config.yaml
num_hidden_layers: 12
positions: "learned"
init_std_up: 0.0224
learning_rate: 0.00791
beta1: 0.9
decay_fraction: 0.689
final_lr_fraction: 0.0
batch_tokens: 32768
max_seq_len: 1024
doc_mask: true
Each number is 128 + 24 x the weight over its row's rms, rounded and kept within 0 to 255. Layers, rows and columns count from 0. Numbers have three digits each. The size before them is the row's rms in percent of the matrix's.

# k: layer 5 attention key, 256x256, rms 0.128, rows 27-63, columns 128-255
# q: layer 5 attention query, 256x256, rms 0.133, rows 28-63, columns 128-255
# v: layer 5 attention value, 256x256, rms 0.0883, rows 0-15, columns 128-255
# o: layer 5 attention output (transposed), 256x256, rms 0.286, rows 0-15, columns 128-255
k27 118:121193102130139140107154132106151113153097133179132142120140120144152166109122135090142137116096118147167145096130090165093083133143168115120146103071136122143111090141155118135121126143146142129127114146110119134156123162140138148152131131158100140141129102114093115117138089114115111140127117119166117079109102123114114116111166104133124112105121172123155126140149089167095155114148
q28 119:138150150129160130122145148074098120091099085162107127120139183111160119123129162108107112112092146156145106158141112156115114111121096120144115115112091079136120123085159148111127119105094166132126138091178129115097112102122134157157160144142105143101142091094112121170134119110135189087166133150157151131113091173132152102096103126128149094106164109148109120143129117112118131107118
k28 110:128117124130140141124132113110158097107121139106130127125130136149154154128166153135109127154121099119115112133140092152091161124125140114110122141127115093109109107152110180092141105125138166116131142096185112104139124101164103157144105128136196125137116136115139111123095128130109161095134145150146128146126135223122117167130109136170115119109118132127131134127113121101106126093119
q29 118:104123098100120120103106139124142149114144154137131132141089154073090148197105126133134104133097145103123105132087117135152178099164083119131103137138121125121158117100113125117092129124125107115087123157104088130162106134137155116101125141151116102167157173145093133133087129153147157054130115126138120099154140143107135147107131134153127105136135135114167152124149123113167135135174
k29 117:121152120121101105117136155109187161122096138112117123096103116128101114206149151147144120123148108096137106135102124111140168092119083128125128125119117120127107120141100068092082125106104074130140091180151136165151155086087119118117139138171104142124142151144095117130118106125096114115140125116114145105149137163126198156095138107136116100110114182104139149116120121099152162118105
q30 118:109109082126120137108114135134052077101123148141154143121146087112073117105153128089080128118106126110110130123155144157124125173114123120113149085113173125137102106127121140120141158188156124102105137163113146068094147144075137121088149105129140152149139125146083146133152179118117132096163125172127146138131142084116123109127107139117143135121109155149115082184117123135124136140082
k30 113:152109126129120138121112166170143130134106130130175115145117099083066154122140161071116169140144092127131131121098118129139125156176117130103151119089107126135107103119137141106135119098115059131131174149098135068133137124165119187156129141102158145149129113137094159112114147113145079116122148165132173130155144120107114120151128100143134101111142165135153100135088139128143091122098
q31 119:124112096123148110118114140149105148123152138159088174139162130125192123137154124104108124129105106157147132068120173162160155113121119129147093122104136144125121110097085100103129089099131172087156124153155131138099127116168156138096143143102126109135131139133128129129097090116136153131127112122102133096103147197147133132081170115107156108096120170136132102154144169130114136102113
k31 112:145164087087138104118143143105117128116137095179145150136143114087109109120144122148107157149119135159168160056123155155133135123168142120143132147109148134108137099126124120104106118128141158146161122110135093142161096123151146148112164152126160140155125138138126098148108110094154153156124113113133119086157122173116170160108112116131150091122134130110118102167131140118073137144094
q32 116:098138121124149157134105107125137120184076125134151114080104165119117170116198123132142101114097083161150122087144138107140105107142112118127148126099104108130155125170142148160130143141094126123111110122111091113130140140073147118170083123101148088150105128136091128151165128105111111139127144096208100125125144113099160150128130155129097158141151151122183148125140157137132132159155
k32 111:098116116133119122149136122144147137123092133140109099131117120134092138130123127149146093083110075115139104099138140123167116115105110111162155126131083134127130128134087103142135112101116129143109149161174140143132151113112131104132093139109148114150130127154103155144174123157100154167092101062147114140155162119106108171148162160135130147118136165184171169134114160145162152164167
q33 110:111144101180135052157142164107131096150105101122114169149144152132128155159083168104129127106117096080099110099090111137120121147076117135126128106106147069089159156164121132117159110146124149127115101141135139121117104131102134141118117146160108085122111142107149102126078147115110149120131130167109125111102106146162154114115087093112122121151181134133147152128132089129113118093144
k33 109:115101110130106096145086169082140129140134119126122153150117143104119120175129125119171127152127135135152086150124191115157094089109149171093137108115127144130104163157169137129137139134127154104101108141165122130127121169171110098109102134153158100102118105106101127094107103129100148087138166137132126084145093112175143121144115145150127121143143154095110114096179097128101138133087
q34 109:136149102154151135122116123173105141155090129159135116145114107166169131151128105133120110129125118177084091111141121119137081160120119123164119153114120124143175128168167149113135144150145090138123118181123131147123160128158129100142139104161109100127125105127149126109141111144129116125146120141092143102164108099115127157116136130125140150095143098151116153134121091138112087102109
k34 109:106132110149129158122093142129118144162101106143138052128155143142166136116167104142146111126111132117101124102097157113159146175116127127151110144120116120161120123174121090108153141121156132171147099145137105150102136135048062145091151128129115097125120126130125130133131130060102137125111127140115122137172129126110124102104126112133159108157168103118103129161153118129119094128141
q35 117:083122127135104153088147129125128129111151096133063130102121133110150130147110090136117084118178150120122087113130138139116138100148173103109080125091075145116189132152125129150136128136104116097164091130173120121148150142138135108142110169140138117164090125149130102146134097121181098156136142118133136111127122100135116184161105134165119173140139088106123117105145099152122130099170
k35 110:121123132150114143141169119118142101115123092109094145086145135138140106096131085124132114154127130082148091098083124148112144112117132110103099082126112106095158163111085116152093155149118126108167112111158161177106112134115121117107085139113201101125123145177143135110089154150101116145137131165140141140147146120122092139089132131111144135150117151114127142118105092129128102158182
q36 116:097099126087155095130101148088126091097139118101120144124118124099139111110135109119130167123147153108088140117106134134104123128104142126156109150190130159115107105105115105099118139131117145136126146142141162151089134120105089093090176128108096176095106129138133183134134101173103132122123087145112168112150123153127132128130118111075149100144168089150133140061122131141168117140149
k36 112:121151112096133154121117125090138106092137093070144142109159125138166126145116155170116153142130114125138122116119112125130078155142141124131125140163127138147109101109121107121070120112118117112122119132162110157123161124144134117128186113069133144098176100135156112138130127160086151150087150150115156093155104128184107119170110165111144123104128080143127151125132160085159140147076
q37 120:123134151143123164132118161123094144142156141144119176105103106153118107086125179170115135155118144132150097139135162137156126154122100136111141107115117164149124141155129132108082100124087098094107114125098093143150119179121140086104146143143111141118089093131097099152163152087115079148161116110105100074104124133125124086144165104177122110093112123130126106108147129164128153148165
k37 112:129154148087100097105123163131132121137119137164098149124117106132099134113093150156110123146111126138116120119124171147170098146074116124106191105128156112131138134125138166135070164112149137115121123108147120127138131112152141088116120148130108145136099104113109109146107136094120116148126142149139125104105124161121114130067182114169122149158099126122130079121154175170182123160164
q38 115:130130126170136132111147156093123161154136076105126105108120119120162117153144145134132104127144117129121104110106144086120143111110142133139128108135128104062174139112120150111086138143154178172177093112148099139118125137139133113152126112099145143109113140108149131123089100149113146105136138097127157104176149137134121174133096142087149146087117113148135160111105141132047127103179
k38 106:099106104128154110141159134109075130143138108135079143064172148096207151123057175120117130101137160150085094135155116107107145131126175132143140128130144144119126149122089133112127119148125150152129128118107149122114171142115089125131099158099190149108136145128109116133078094165071133095119163096146138110144126087150173147098161099108145181108154115104120119146122137121069179162154
q39 113:148132149120124112114094082166144100073093096093154116151136159116155089107135149099117094149181141138130150150141102142091145075151104146157116095153112112144159146142147134133137147113163128131148092113102126153140164124144135127109139115110126122141143109153163184130170151119105144145102110145135109123133143108120120098091149108092172152125150139129139152117101138090091114119107
k39 110:131130175147147183131077111131098131081111096066115142154152129098129183134114136089107108099154127142154150157144135151182117126144101156174082150089100080115094152135151167132145137172102173102190100138119103131171128080104121128151137102105097112161151127123124160165122146091131148149151116164152159137138158113110178133098127144098157147134103148120113163120083099099101113129091
q40 113:137150173142106137140117126128164151117145153107097110127144144126125089141153154084092121141141110150157105135165114127140109119140124135109116098170136157110104120107130105108140138117072168150054118125113085102133159115140137127145118107145109128149176103101090107116129114166150168107161189139110117095155104128178090118114132118119120130132132104132149114131099141132097121117114
k40 111:129137143119117138115096094140175127102139156103121075136162127112146128115117158088105113106163137124122118123162131110127129136110108112126170135149112132086127146151139106132077099091093149123122173140125125126159143152125127113129138062131105084179118106092095123124128080198082163108095149149123119105169134184118160123151143137130121137143121125126128138164065141124116105125153
q41 111:119101115167140118142128158068159113145139089110138136154146126109109144152140129130144153146125100142176127142127142117097147173151116112167132145145191130128096142145143125137125115138128096134026100150145119125082145109159114112102151160116139140101134074145092134149093078103129095143118124167145128090103115125103136150146098154099132101099122133158160117142131138115151130085115
k41 104:092108100169168134120134127081092091131097107150153142083113120156115121149125168099116128067154109095126139143123168105134118125117133128170191113165171141146128130133153146153154171141136143136073149125153143144116108146151119125153161110172163133133103082184101108114103114114115110096113113122125106163152128163159080174113132146120129129135117125126164113096095115114115142131137
q42 116:118103183163106128124136133111130142110116136130135170103159132137125107108123089087156110130074132136113128131116137097161155160160133146194163104093135088102157130164117093124087082121131100108164120158128131145151153122084127117123131142133134129138125092150141139112130110166159181141106095109117168135154137125178093116106121157133096147140157118137120138118139114128116153088107
k42 105:128141120108082152150130157140128139107143112123120160133135144121127150143109104113090100097067165123131141143129123153149164128106096086178109102126143114134159135156109116131150159139099115154066125084134120101129138154134099122127145171128149093136119129126143140098136126154158182147143111090107157155134102102099132134102140131116113119159085098139117128119165139141123169136141
q43 112:139111147138150094136106148128150103100129117089180147078136122117155124105133111157131151141152101114127184189103105152095128138104161154132136111133140128130139138082143110123134155176125144135127116113115159110125095130143169117116148100106058115079122187127112107125128119117156128145071077119106144129124105127106147111093101140148139099138141108158112113119093119105155114114114
k43 107:098104098169116130142139127120138132154141131084154129115129135122184105078134139131136153104151157102123170179164088159103116131118134103166112135144136125135092129108146161074137118182138163138122153153145167134107113127126144127102193154075091176122134141102117106104161113116133131122147092125092154135124151147112118107094128123105149111088109101148118118048139102139132125144088
q44 117:167137127116136153135141122083155135156111169113078077110131123140137128097113155166091130148129148150141120094151148138108137106132139110118126101157087130077141146107101166146121143154130150174091131064150133117122114145100167145135150129139163108134108133149149127165126137130105145071114184155137108117117166088148132061151111137139146138101099142109111108162106135149091131108119
k44 108:160114115140087101137140123128152150133104143125088112117148108154188169144074154163133136112132120183132131115123172104157103132198135091162122132133104107063123109119144117119144120149086118142114147123152150152110137153121144141137117116124153098154109141147114136154131123129155146137134148116183115080109159106146139127135103101148087134095126130141136093138092115197140176148125
q45 121:139114157125161123115114145144125106144096120147145127102094092142136154144175162136138115160094139117116134107105123138110103069115098147174123147160116124128129156129122142101125180149100117151126131166120151142104154097126084136100126144137131115123129097133085114142136105140158111105178151122128103120132113114156160177105146127138098113106156096115094129168159148167173113127144
k45 113:139129131099123197113101115157129113166084134160110150105119124131153110129155133120120115154119130107119158131097166121141118094116122156133106109151123126135098128126152148119095145121094138153124142171061143143112159105114124128107154153142167130120098095163135149111162161135126108104177130098131102141114121111131141166102112096144141112146157112108097123167142155177173124120130
q46 112:154149107127106110164135140144142131140153163142153101114090111131134146129140139109131119134165131118116094151107179121142139146103142141143159117111111091152104164122150109139125101121107078140167129175104100129095120128118066126103104132131103141160115091076093128112141131136122101150150121146130119121134163142106159136139111158133130086106152144131139162129166089147100144104089
k46 107:183112075146099079145125132121157156108136158136155111094116121140102145173119137120064142151159118104142118143099134115156140140138168087117180131089091145182134129150138129133138142141142136142151087139083109153089123151122080108120089104123084142146154146140134174136142161123128113152147177127117068153142084095112094120111165201104133123102134167095138102148146099121144112122124
q47 114:141134130101110143130118129086152089125135124082121146125134145134095126112156161161130113131150129136141135137127143090103130155125167126131101115148164137128132148154107181144103121153141163074165136092181112152105167163128097113105112120132127169125166131122118131106137122112113090133126148133155139146095146137125132125139150079147147081196159101208148088108093079131113105134135
k47 110:117131078117157114148142149090119122099074130132102173118085125137129085138133095127148177145175150086128132136102103099110125152111141153117178144135139140180135150142092125130114118164148132120134155092126102143129116108123107138153176146134120136142091152146079137136149169145144114138056161168106144135134141117138141124166134132113119113119114142207118157117138125168130138144162
q48 104:146122131133146166146151124097097122126132105126144094176109084161168130153114124124121165084147119120158132139147099095112100137125156144154128102130162148144120099134127119114144113143106155126105152104143099147101104112132139143064141143093123119120127102156126126125141114097085093145149116190127125154169126107135116135114107133171128114100123125107113123115132122107184127136124
k48 107:137105116126156124111095140113104115110139143152099120163130104133144151096127117138169172064095121127106113114162095108096118135142122111165112125106109119107126188128088140141151115127109124141141136148104136091142057123134131138130119181138120152082143113171134151138153126092144124172155143161154125096092103114131092123133115153111134106167154145122127092120046119092146102105151
q49 116:175115115107128116136116153130117134109115125112078140123121105114162157124090144133138148109153150152118128132118183109147127102101072226050167142119115123125153102124128144137121075139119101105138138151087176128174144148120098117118070125136107101160100141162118146157102143125153134112131174154123123132142094119139134083124141128154118145165132116166103094138102106129121127134114
k49 109:169149104109167095127115135085103124122120163122105123189120138117117150085091125152121157147160124124138115123177107143141136128153126156098089103142099124127146175127136156150143142159087092101176110103114114165127120160134128094092104123132130118140151108168158106148142126132142116141129130167112138144139113118098143080109144133120126140137176143098128123133155105099160140128119
q50 121:075125120094100165137111116147157139154121126150137153112141133132174107098139143136170120182133090144147112098107117114101128115088156105112076137156107146101133113102121114154129099151131174103110115160175142160141102110139159127112138125110149104138141141162152111121165116159092093116138146109112076154119187075123160155149136092099108161117135141123136140121100128150073129175108
k50 110:099085121169093117146114099120156123156096106099104143128107157104162157083155153202145110130138106130148138101080101092146143121086117107098134129121098145093167124133134140156098157091121165143132111171098127129123100125136161140116129145150097117116127150189142139150136155166077117120144133156112150156112123122159124143140121135075066148120117150132119149134143144165063135146111
q51 115:138094168131085137143149098102160089089141159112120127103123119129182113127153116128124115091095146115121116111163105158130170172130146179121152125141149134142107105147088098135149109067129147088132131100130142140158124111141135119173104111110103129133152158101138149130112124156122139158114115135118143159162136121070099134151117157118159113119087074164073133113128144115168100145134
k51 109:140125120128071179121098096134156114094113154140115137144115124116124159129125135115126123108087137156123148123191098136096178165121121171069095135147082172160106117134135143130136109105088153045166151090142121132140148140144150130143115086144127174130120161145137117128127115142132106129122124114171130145097093167100095125119133099176138161119096099177133135068102111134119134150147
q52 108:163148133128116090123091095119154150125133098105139070128104103123144145129096103169112061101116118086097160135110141165155120154127149086108177134117109136109135080145138143116105141143123156128050120140125092128116136142133126123130119128129107113133122134140095176131166142183135136092129153109121101128159113136117090170162130141117135126128156120160158140102144078138072159123144
k52 104:097163139105134109127102098124145122154107185116092121132117141116136125167139111125130154143108118061145108091166131134153125183098145110107172119107145139161143142118118106130116144146103127142124115155172116114128116106072111123158125126113149162159095128122171128085137136176093118140141156141109127099153119099083139148143144152135108124107178126127136120144118107136106105080121
q53 122:083166086088123128114123143125092102112104125113117087123171107103121112094138124147133173125095147113135157097107091160132112153115157173094107132080144094130112139093110144073147099124149146119141143131145138153137143142124072147118123127104151141173146140135107186127125094132155113133139130141079101152136147145143124104122130169178126130142098149106114111122127140097146133101121
k53 114:163140127107119115131144121123082080072123087117123119113156127099099156106128143158144177120115160101129160146090115125111135118100166177085112112115110061148170117163111135136138118112135149102127094172084167112127125119154113168169128139140092160156132149098104136187167109140145113104079163106119082143157136108156132140147146149167135136084135140114121108134136119150157115121138
q54 109:184109151143109140118138134113117150124103105138138108115091156136117123155154118152098090146136136106106123131109132110131169150134134160137131164095144140130140096077109162100132145126099108131098147124164133115084172128106163147130142130117142102110174158125122165137171157168118086099143119132120169122105153074100124149115120113147097144102134139127115179124098177096133128116070
k54 109:105102125198091147110149119102143107131071145154151155164113176121104102134135127162088121141102146123119105137151126091077160143145134120143151182076129182124105119093131129128132140141118122153120133118145118129115137122136127171094145099159168128095150128126105147125161133134129111095136118124119144100113164128110124115094141148123160154105154139151122139151134129127121106143094
q55 116:155125125130106102135131159115078129103121166134115115128119106143155157119132142106109144132135114126164148131090110083124104139129118102155151119156137131155128112158097148084115123150112100153148102133167135120155141172115143186161095119144141154141107102151117099180160138111159139124108119141086079099148113112128126117117126099099072121142111144104151150161131169133131140108111
k55 109:118124110145118145150103133087078116135151137146118130159088107152112161113167140105077155158098095140076106199119146096093125111158117062154164128135191145118153119150115141125105133135101152112130139140143138138123156122140120123142117138135123127164095127179128145100132121113137129101129130100132120088181136114123123112120149104115132109159164153097174118198140132104149163110099
q56 119:129114137098126154155135096135126092139173149108146147150117116129132118117085134102098143124106127097124119150120201125158147105110141124102106156092103143161182117147104126107148157155144139120129098143104150127090105109104142100115103082147157129110110169099094141134119139132182123169126143116148099105165157137145110121108191130128125103103091097141159143131129120119107156122093
k56 109:152148161114127142172147104146129117104148173140167165109111144138114119117132135145131103096119140070140150144143131087152126133143100098137135163101106118172193132153110100108093166135129106107162103146109189124126080141105100150120130124111130130088139142096094107151099122113174144138155163062158119106139120148137157137068147116107134118112160064118136125145128128115089147169126
q57 120:139075155133132163157138121110129119108134104113150120139176155134099095110111129141093106092082146115101131121108109174131131124117166122113140165126133176117083106095113120107115124135144124106125139091154166112114145100152145132110118154177089098132100120107175126160099152189167118067135142143133141111137181131147145125154164128187107130172125097111188125148110148147136130120128
k57 111:117131145145161106122103157085118127100101136113124112148130138134120115125101155141099091140101136146132126153183130125110148148121111129120085161092145146103095112086168136084129116124145105123093129044142169078111115154104129173160111136112099087077163131113115107150133135174131169125105150114087148192089163112133143092153135156117122108132155109129119119145122149139088124125117
q58 123:142104185128123139144147134147103173091101121118169137125153159115148166101104167117133129116107139137132152112107115109136187124084161111120107145141174133101142134137106137119112144134120126134109141102139159122093159119114158115133137126120160152120136116076113108165118159087107115103137121113097092087116102134163173163118083164137164095158138106156121114121111109083110149133128
k58 115:146127147117144107129145149138117141079133123107156111134121176126135107110138148097098139146135142124103111097140111110126147119122149140110133131149104132123113127112141106074132160142112172154088186109134170149154109113131126093127130163127102152139131158108155133134116138106124116133184146092096119103103149119190133129116140131140131115105092122138092140153136145128103112095156
q59 111:134128166102119102148104121153097151119179101139159129118139107103138139154094121090177137152114152127124091106173109144168151141093174121099108112124166102127154051115116162177115134087165131138116064150151168134134117155115116123127101123107094163136135158149141108117128113155118150122114138109088133151145077119114158142140126141120115143102145120109143142125170129142119102150086
k59 108:109113106112172086094123150135072127129143118163149116140151162124102079137137147128136164133080137125106106160141133158109130160134101107099122113133090095138147086103129094144127137105138139109124105143125131121154161112092148123154095111157116157127111118128173130149128120156118158089151120133119116125158105130135135122128102150107176137108100144140162110102142120125107127138072
q60 125:118160105157118155085159140149113136165113168153154151117122145109096119144130126111162094125126127121094117117123163129101117153114099088095119087158083146089166089139129115147143100123147137142107121131151133134128080143150120140107072154133148165138145096125118144128153171116109132098178130142137142090118113118158101147130093109141104128135134179150138121112139110156111145158140
k60 116:114150129192130127124170144142104121120096133131121148096157122107091109112081123088138119134161118107158105109141135123177160151120106088101078091110101136124178136152071148152115111112135128095095132091134102122162101158134138156127128122161104128135120099161116129109138147111143135130166148120105140115172098148152129125163085117152110135133093161126141114152109115152077117130110
q61 111:116148141109145118121140084142164149111136139114071139151125133140148142088106139098127185149126133132148134098112149108149103183161080121148145097099078077150135097144116116111134172140160104123146138098070157122099100089132099154177162120137121087120155150116131115153140139127172129163093097150122102120122142149150132113160126125167148100170100129120090126149128126109122134111115
k61 107:152154168123131142149086064107124159104134127156133157134097122167104156166120125126097142115115159138149131120168142126123134147174103161067133120117123136127143128147122136137165128152174110129138143155111111118095126129099117150140084131086119099130129104139099151167103148130123110121092080126154131086125151118155173091105122113166091105117106104087141130184128127088130109124126
q62 130:148113141142136129124134122112160137116142179111113098111112155164130132131121163143122159149164107155102160144137153121121151136110091111082134166123145172127098105155118107139125153153110094150121076132108131107168102114090129096115131109124146122182142103141128127140155163120116091142130127135189150109136074094114115129117112133085146100129166108145162123101143109133142154127107
k62 118:128165131122133091092115125152152126105131135138083126128074153158157091115090148109158146119167092142108072111085124130164153138069154121129165139145131146104100106166127152116178156115119090138123119126129171118177105153123132114117141110147113130178136127173099116102151132134161124122136124131118161092148105120115141125139144135124149126112131102124136122114148107109101129127097
q63 123:103138097124182091089085137117127115113114117097103120143116111107144114147142142128132178101098154122138154118106079174121168107126128161135145125113165106146153113113131102099109117118129115122110137152098152085125118086125095159131131182105101094149171048141150172107145115149124132140105093138102141152123146181138147136112147138165094103154151114149144159134134114138152125108135
k63 112:128189114111138108104081107105122063076144125103136171154160056118108129135114130187113124158127142089097182118106128158098153141118109176122156115119153129158109136148142124128118139150144147107097107144124098090143153103120107118106102158141117097128162140144159166107155110140145124112153126135101129147125133128108163127151153139161120095159112103161130103082144146115176155120101
v0 101:113161138131087166113136142146160051089157139131091063130097074125138114080184101124115109173146141150105181121164147166078136138136147135099108116141113138121137124099152139134139144156175117122098129111158158134144149114131128129129122104180123139072142116142111145123135135124139091119137123105118131149133096119130132158154138153153115125114120133097129136145128091106148130134146
o0 106:119153085101142097113107133121129163174100099144165166102121159114110147167123163107139125121115143118148108126111113101147169115117096093124134138111153132140100164131132095129128140124078135177190146133064113127111111086148145135122090121108144110148117161138161130142147120179154151158154144110140092089149119144143148147090124118069161139142122097146149168107144145109095133133110
v1 103:110122152143092125121110156152113111176099119121122093122130153186114125146121135116103093106111124167187147136120106142143118138131133128090134132093142096198089149089130169122076165156109155100145162133100120114132147133169108166138129145131123129110112093122097153118102116169118142114126127158109119109115130115104112117109145137160124160097153120110140111121112126072119131136140
o1 114:146122127126114141130153114124118122087114099095139135100138150096160113097132134147145127159112130117109114135165150136132164145127135130200112126121102149112181102143119099168196075139156118099122133142140138142117135119103145126100159129130140128146140178158125113145165139091175115143128129099138118128140131137190146174121113128081099081146144165131113105080149136165143118157105
v2 103:117120123095124179113148162185171124115142096178112077177127133116144119154092127096135152141105134164140138091101143104094146141116140117126139146106149116108097129109156106104125162163151122139122109141098115127113135152146106164119124104110164115141134126120136130131141105127139164110134157123119094175154148172135134094127134177089132131118107147141104115088124160108134103157093
o2 111:144128113140157115133146104109097094125126133112123145111130136107133122103142109150128132108141100074128120133113102150137143106124139098139130107175087118167158108145134151124096144102078147134107121139210106134133097105088112131094151115161117107107148140144140147121134142159129104148104109145130148105141103132127107149095141099145111127112120114136158112105106133149169146132216
v3 106:126131149158132123118124136147123160129102107144112130148183129140124121138170124164161120121147145126167101144125129099131131102116146099127112098175131149133143081097131117142140138157112181089149107125145155122094142158137109150155129097162139161141117113102132177154123109178144161117167114157120138156112093098108145093082104149080169116118118111148158146130103117158110128135155
o3 115:154141115134103109199145116103153119115159149122135138129099106123101116130121122134083150122103121097088153146144100127097104138151116130105170144096140107117094148156121101127132104144140102165106150094117108123113123111122137171119131156116102104099156114130114080142159168113132105124106129109123097156142100148118115153109152153163100136109143143130110118134126169134181146111100
v4 106:105122112090160148162109051163132174101105107131165144149147081143167100123089186113128150153113116109090154141147121147128123114113117109118137136203153107095172130101119126126112154177169150126086115139136133167170134153160138109143084135106130141120157108122107120155154142113145114147100163140117117092091135126150145123073167117136103131147127119103125127138099147117132135130130
o4 115:137134114138116125120144181069149143174129157121090129095131169129082159124179101136112138110114129126141105092101141115079125130131154127103135131100109172123116102131121126110145085131114105112199163091133131082119123127148149145136108150113140107148093126153096141119094101126110141136147107131110128149090119116108073134164084149150154138112101162129107138090127100152164156134152
v5 106:132099148121129128129124139065173115142139163142151124102166167159124102143113148102101128164135162095132170099142099125118114168126153143116110078130153189102122124096086104129171128091151131098112149107120145134204149099163102087109108124129102110145121122119120105086095171131122112115134132113125126111165104153134094152070111107134141107120148082078120099121115159133135125142162
o5 112:177111109142148144107132097161112140147128119139125113093112118139167144130154138170134136110132137083092113126108169117160079106124143137109143144108103100170130127151127125121095146211136149196153079163144129150101139145111139159131101103117135156093133110111148151147171090152170122108147164165114105105099148107083139103155149168125099144113159151151145143153125101148079131145126
v6 098:143124122124124152154069154111149142134140132134150129123137114198131132120148129113204146135149107159141126109081153114116168106091095129101150153063147096098120115137070167093119179135159144143158142139128119120160107127158128136118136152106118168143091106155147129114113160155042131134109102108155117126095109128142096136116155117129078126122108120148166103125120115128152157144115
o6 106:128122130161137135160157089133105127126098118106136122125124129065152127138093134119120147120153103124138116134172155132146122125120127135140101100149109119169149159124197100147160085104111126081138136103143129141108126126119147118093121097125192102113119132105131107122142116136195132122128127113127130134136113122129115112145079134132165188147131158097131177122112122092123098159146
v7 097:155124138133091127141115148089141117114160155129149161088110096157129126137142130074142133162098150143150139131129117144104136118154126155160150111101119145101093137133125121148107121134118181114148135170116136146122106159133098105105114083165103129106152128155093106115148139119105124156140104101105117115125113140103134149157119129112107186127126155160107129116179152145108130135106
o7 106:105186159147167130128142100145102162111084068107151076132135163148113126144130096172137104104170145109137112127153102109138119118132111131103124150134163108127119150117144101095178139131108114165128089119110107142162141127131108138103113147114126088152177120125133156137156131126146123154124116179108105109115140113118151096136103141131091113102158133110157160111110101093132128140150
v8 102:128201132129083128132157134148114161135159166093166100152132189123104158120158121126157111133152094182144107107156113127161084190170166104148099140137107093156119131121159123142169128180118137154112080151152113158106102143137150132172146105128130145110125144089116066129146100140121138137090147097105114133150157119125094140115085102142103119150127135128060125131148119118134151134114
o8 113:173118102112179169110065135159150103041123132108100172128139079070102087159097170125112123150087140102110131119108124135083149091070097143089133141117126173148099103161119141100096138079114115108150187115114138109143162113123097128121150148118119149132109162134133158109093149113121088122142129141130152143114119147122154124157113149108168140126147119122160163095129127108132126129135
v9 094:126131132138136133099156169101125132105122111143146133106157154153158105107123130161133146114139132155119122119129130120122142096103134106166087145111164121106159104118150142138130078128108099131099116142152100155134148137163172124116156114108139119118137175145089146102139085148151125154118106114072070114117133148116120150123121132048185133114133109109136138110096168085147169136121
o9 104:133141166126135116194128114144113128120122147137146116182139092107090141159091113101155139145136169085120127172122117178133127161175119114104133116145108089154122130140120170115135138131123147121115136106105157094116131139054098142174080110105137118119127092101149131112148145135128099116143138109167156124147116082103139132161118147178099146113097163127166124147169123139128102130107
v10 109:102154081136100121120142102167146145102172165092159145119100143124127093166114140118065113117149143144124120145123088148114159074114138125108141086067138113119160117150139154169158107148169127134137109130113085102149145132098097168136155115131105143118109100078132149130107162137128100166130120112172152101095118145117110113130141176139138127148102166138099106104093145140146144159113
o10 120:130088161120128149154119124055151129111108105201104122117128122139134145128162134166166158098122143119143110080131167094124131168124107128127133142200122150138099116074135087069126145102080153131102142151177153123110118131126103130114125130130137074105106154176134142136143158150096162092131132146083112081139126127135138150147132112118117113108156093119141154175171165124152167108110
v11 105:150157123105087154122107123135110181138107172127145180107145078147154121111148148144089108188152113113175110088126114124087129106125124140101113120154141116111149139131155181136114157127161107144115164156107128125137183129118151113105086113118095156149137127115091153092102169124127131120144121143166127083126119140129126108151108101136117128124144154093107159133154148153121079111121
o11 115:104140138136146134126139130080130083101138141111110095163097142124141134144126133157146129103110145150125125128139135153119100122109107142155164150103130094148118108136105103150146120147141145094148093103136128140121097122133132136126156179139163094133134120163147105152103063127102137139124129113117114144093140153194148136153132145106129123136126075156124126083124109068148151160137
v12 102:101096123071135136103134091132096091118151120120153128154155090151181143095110152109114121140154118135126165150125162118091143116120135158137138123154120146184120138167143143111129127143130083120114097148129129176134103152117144128155152144128154118133089099131128140083131105067144159120134148129126132125153114136129162112123085178159085167089103146111107173149099114097167120110137
o12 109:128158144148134103123119153117149154173110105143094152151101180111114087159125090153142127112138108140120119134107115165132135145097166153153135120077091149103127118115111129149105139112140171117129154102093089099144145145119157142081116098140088121133130158159147108146112154169097096157136146146103138157112093108148130157156187106087140087127173134123117144111149144160090127150127
v13 100:142147158113125164134077123107093159131135137117165122094114141088154102151170129146132177147154149152137142110146113103131127134124108159146161110152118142095151119163120137167096115155111101141132139101108148189156143158088144115113124143130120122115091092150106111127109139163119119099140101142110084149117129168130144113152100186097138126133062120138123144135139143170110130147123
o13 110:123141113148099132137150119129151149135122134137093087196131120153135139140129084130152137105083118122156136127141094115103142125128098137116115119089145125155151120135116120075188124129170127140111101167110121090100114094148144145133138098129127117110137159081110117111120099078104140147126127141157167103129102096103119118119113095150156103070181122118145119128109121093136135121123
v14 103:130120136133155128210103110128111159173158094132186115123131120115128133088130146160107167175082102116099104120155125116129117143100121133176152099138112155110109112115107140132107112143122130146145091080126111117078112107076133115144113119158118176108134149102101143117101112147134090137124124121119104100135165186137131113075101123118152117095124128137120136144116100120120104131133
o14 115:124119132115138139085161135111155079085114136119080133173127117140102149156138095132160119085153116087156120101127144138124136128156139135087110138123144100148150141149161129142174158107096105119142131172114131134172126122141123155115112143148132121148112122165119103118125157058137152108113104169115146143122118077109079149181145132111128137137141104122127152076121119134119159141121
v15 105:118122147095124115157120117128140111133119105107130156122168119121123137172144117107150076125128144107126161155125129129131087110136151127104093125109107125073141129128106170089126136109122148095134094121156105142107150127151086134143134129121126122104089146123183102088175131130116083132134108161113140140150104095132122130161151097118161179064146089157116105136112104133142114129098
o15 117:116127129141158165069164142124117156106180150143135090146083098180118152121106149166096146126118114133141088155110112114103173138177131117130109116130133135120154098105095090163125105132131089149092168125112137108147115112123111129082095115130120150152151155142079177146103090109173135108141108097148111127107151166151153104097141148138102104145107202106148133152161124127141126167134